Weights of a small transformer language model: LayerNorm before each block, 862M tokens.
Each number is 128 + 32 x the weight over its row's rms, rounded and kept within 0 to 255. Layers, rows and columns count from 0. Numbers have three digits each. The size before them is the row's rms in percent of the matrix's.

# q: layer 3 attention query, 448x448, rms 0.103, rows 367-383, columns 320-383
# k: layer 3 attention key, 448x448, rms 0.0951, rows 367-383, columns 320-383
# v: layer 3 attention value, 448x448, rms 0.115, rows 320-322, columns 320-383
# o: layer 3 attention output (transposed), 448x448, rms 0.0964, rows 320-322, columns 320-383
q367 110:169173188140158112089081110155149133113128111152138055151167109104144080154135113114130112125148196135129149118093126155145110177125129148125123132096128198105143115133175159066145145094133094
k367 101:130151119136138152130095066159125131130145134087056136167124134155123107112127097153225114175170225114139171131154153098104099119115123172172127116138195102078097128071106162107144096101119101
q368 105:137182127097081162095094146097155178123126168055087113061115098129117134145026136105133201144086105152071152110165140129121120146070130187159122205195123141120118065140156158114124081152125104
k368 109:114170197188106131135118109143126094213137149168056119138154141169137116130127126116120145096147149112128147087160148146139113206149104106154132126122053108098098075118143163100075157112093102
q369 116:168138128152147101140128172088143141143092136102120131195142169171091145130109149097146075162083113134094122115161135083226153145138146078084178158120122084113132137132174141119082106134148143
k369 104:073113144118120111161131105112156097123129092121109131055110171133180147179140127092132221198142215072147079122119118157192140100166153132120114162100137089164101118102140131090134179089147112
q370 113:119078141107077103134179161121117093096107048119112119135127103044169128136151114089087147157130113132185193101119125129106146161122049168061095071127159157085147114085162142156193152109125158
k370 106:091152100118125103134139142203138185159090120182125102163128157161141148100214128046099106130100131161170104162133180130114115150089117126073141162085100138145181136122134121170084109103147140
q371 108:122133134175105152078093110093145136109135118162098155138122123094105122131118152124103136088143129140098191092131139150129117151141059140141081111131176122139170129128192084109126179092142197
k371 105:131144109115139149131114119131120118094116137101121143126120125108148093053085145141163120067143150153166124102123135170134165158078126133121116112151097094181182080101102133156123086126120105
q372 108:089128107173146121074138126171128106147101149133192090161107109096190203148144075098173163130114102099157075155081118173077137070159153106141076105204068138058091121123130144106154122131163103
k372 100:133153071189116141139132138130105181091160148082171139155187151152120020122184126155136054176167156075136132122132160171131142135119085092135155098096110122137064206156157196176089120162094151
q373 108:131107141082136128100036136111117111169119158082144039115124163143076134153139154148129139143159152167116143141150129124168129146162146089046168131177086120086193099158107115094102069148104161
k373 099:154096179119111147147097128130139159138122080097155136063157121061148143169100150145129152212155125063159116098124137112184146115159131177164168147143047078155110133107098106111142142129131071
q374 110:167151171113143145134100140122103101131146092087126115136119128155186137168179127165077153131135145139155205097187156086136165143103136163094142143082068133138163108134138112167140135118120171
k374 098:117157151171092157177141176095113127111133099133118136121141093079117184155162108097138181125176132104127150115132124106123160149137113103103131086108067124113150139136133126113152122168038152
q375 101:125158106064136096121169145088188135164089144206139132105156150153167248119082118151112088141077141120171076149128144165152148084152086106153120086109070115135134108117158064165108092089112149
k375 093:136129135091151163158125110182130127121091120120119141104142090170166156172120081162130107116114113101139143138188104111121079169112112153088134091141096178093125119110061162148200146111109144
q376 108:163066100107154122142093154149109112096124165138147150155091073063153164122108127103129178121093119135158154164139073129094060136199123131155132095180151156114107107123020158101145122124103154
k376 104:095123141157153136116124103164130127135137059190086133096111104152116101151086126115136096151145149102176106138119147147119178113142140166129132084167133143111166190159097208174107109244113088
q377 105:139146100107108093136177203116147157087119159170091085055144132081166137122131130164096110132136116101156148140095134171113082183127138060155140081120137138104124161066116145161136130110090157
k377 097:117147122140088111097086161182090186137142075123164133153130128155184108145163113043110124138122142123144114180131106128098106107177077129176109159129127107123178075089135112165131096183124172
q378 109:082184128161152200129161158135174090097109090123151152148166138149128097215144116115106088078108107162107116080110137145123109131143137148131131159147154101137096111164129103135112117144135155
k378 094:157142160108077172138128141151119134108162133113181114099146122115106143144117102122072073101158105135155184161154152103135156115121155126083136110100059144130124094169101115152123114119127124
q379 117:106167133151120097112108140098159162178134114093067203142115143116177129086156134124118146097126125114090104085090110068080129082120077160121147137092151108109150174138122139131150141109100157
k379 107:070154157107107081108102139127141101169115097136134147109151098138122110118122189092082101184133107175090070151116118099115134094156064143142132116081148141114150097070117109203155109145153172
q380 101:126160103126118140144154117183126102130109116192106125185148157132116098119179143118133184137139117140130142188144148073104128114114159091114101112083120130063105119108147116151139137158133148
k380 101:126171110146157141133133095114145117160155170115133204116100100177114120140069170142109134107185136140138124077135124112121074106114159103114042140135156120075085128156138159111128059125146143
q381 102:108136103132123142074092120083132138130191118144148137137186077126145076135173086136109092096115133095145190158173157122153131184116141139097168092131173075138149070103157187153157090138131155
k381 095:155059104123180143121173105102115139142100149110085143120150134088080102176129110184150117144170154191152088138159127148128084091151077102127073152103069137130151135172120080127094103146122072
q382 106:116095095131143117105115098143070145065173169099150094139153134104135177144142122097195136087144138181136180124176130141084185115154157111092125127148138118156071121118099138088057104154110122
k382 107:103137151139134090145155120105122114126090118154112115163118091073211087211124145144112132205158112107120134167149116097180128095099092134090142172082150113152220114102143138111114147104101135
q383 103:155140105166131149157169139084097097099114116141139117151153120199141176137160104073093118152074123179147101088089149181168140097095075121174135135132091155138130165169146127169119125148175127
k383 102:139080111136146122146140102098152103102203135158170105113127131169124067161123131154128111090117122097205130148116101094166166159100104125141119124125139091096124119083161136125160165091148150
v320 108:149111169124118070159134111104148107086146126145167127121130150137105011090089126130142162104123187173093083102125123136097143125162134173171204156143158087134139118135091141145141084086143160
o320 100:131119119139104146126063073126131089147073093091121143132147139090115206120154098124143140141140153092091146109100120133171121063113105113110114135137146083190116138095166118124109116120127129
v321 103:209168130119096145140201119090165093179077119094126145133135090119160093180106116173108106126162141132205149121092158185174137128097187116112125085142177115141160168071088080139160180156139169
o321 093:108150142143137136127115171139143100191093133148148164156176151152145086168148117074137154109164094104137092152177135126186131121125079139133065125140049133115103144126154152122132133134096119
v322 102:120161103111137149129126100128133124135160161138116098135119159144208141142111163154195093156133124087157101169132164154149097154069128107125090091135162164134177108071129104152165124140220112
o322 094:113138162142186157126161151138090092143184085137166116147126163092153163149165161130111121094136169139082170128145121144130130160128154155162146069122164100147147114140131105129133110099121103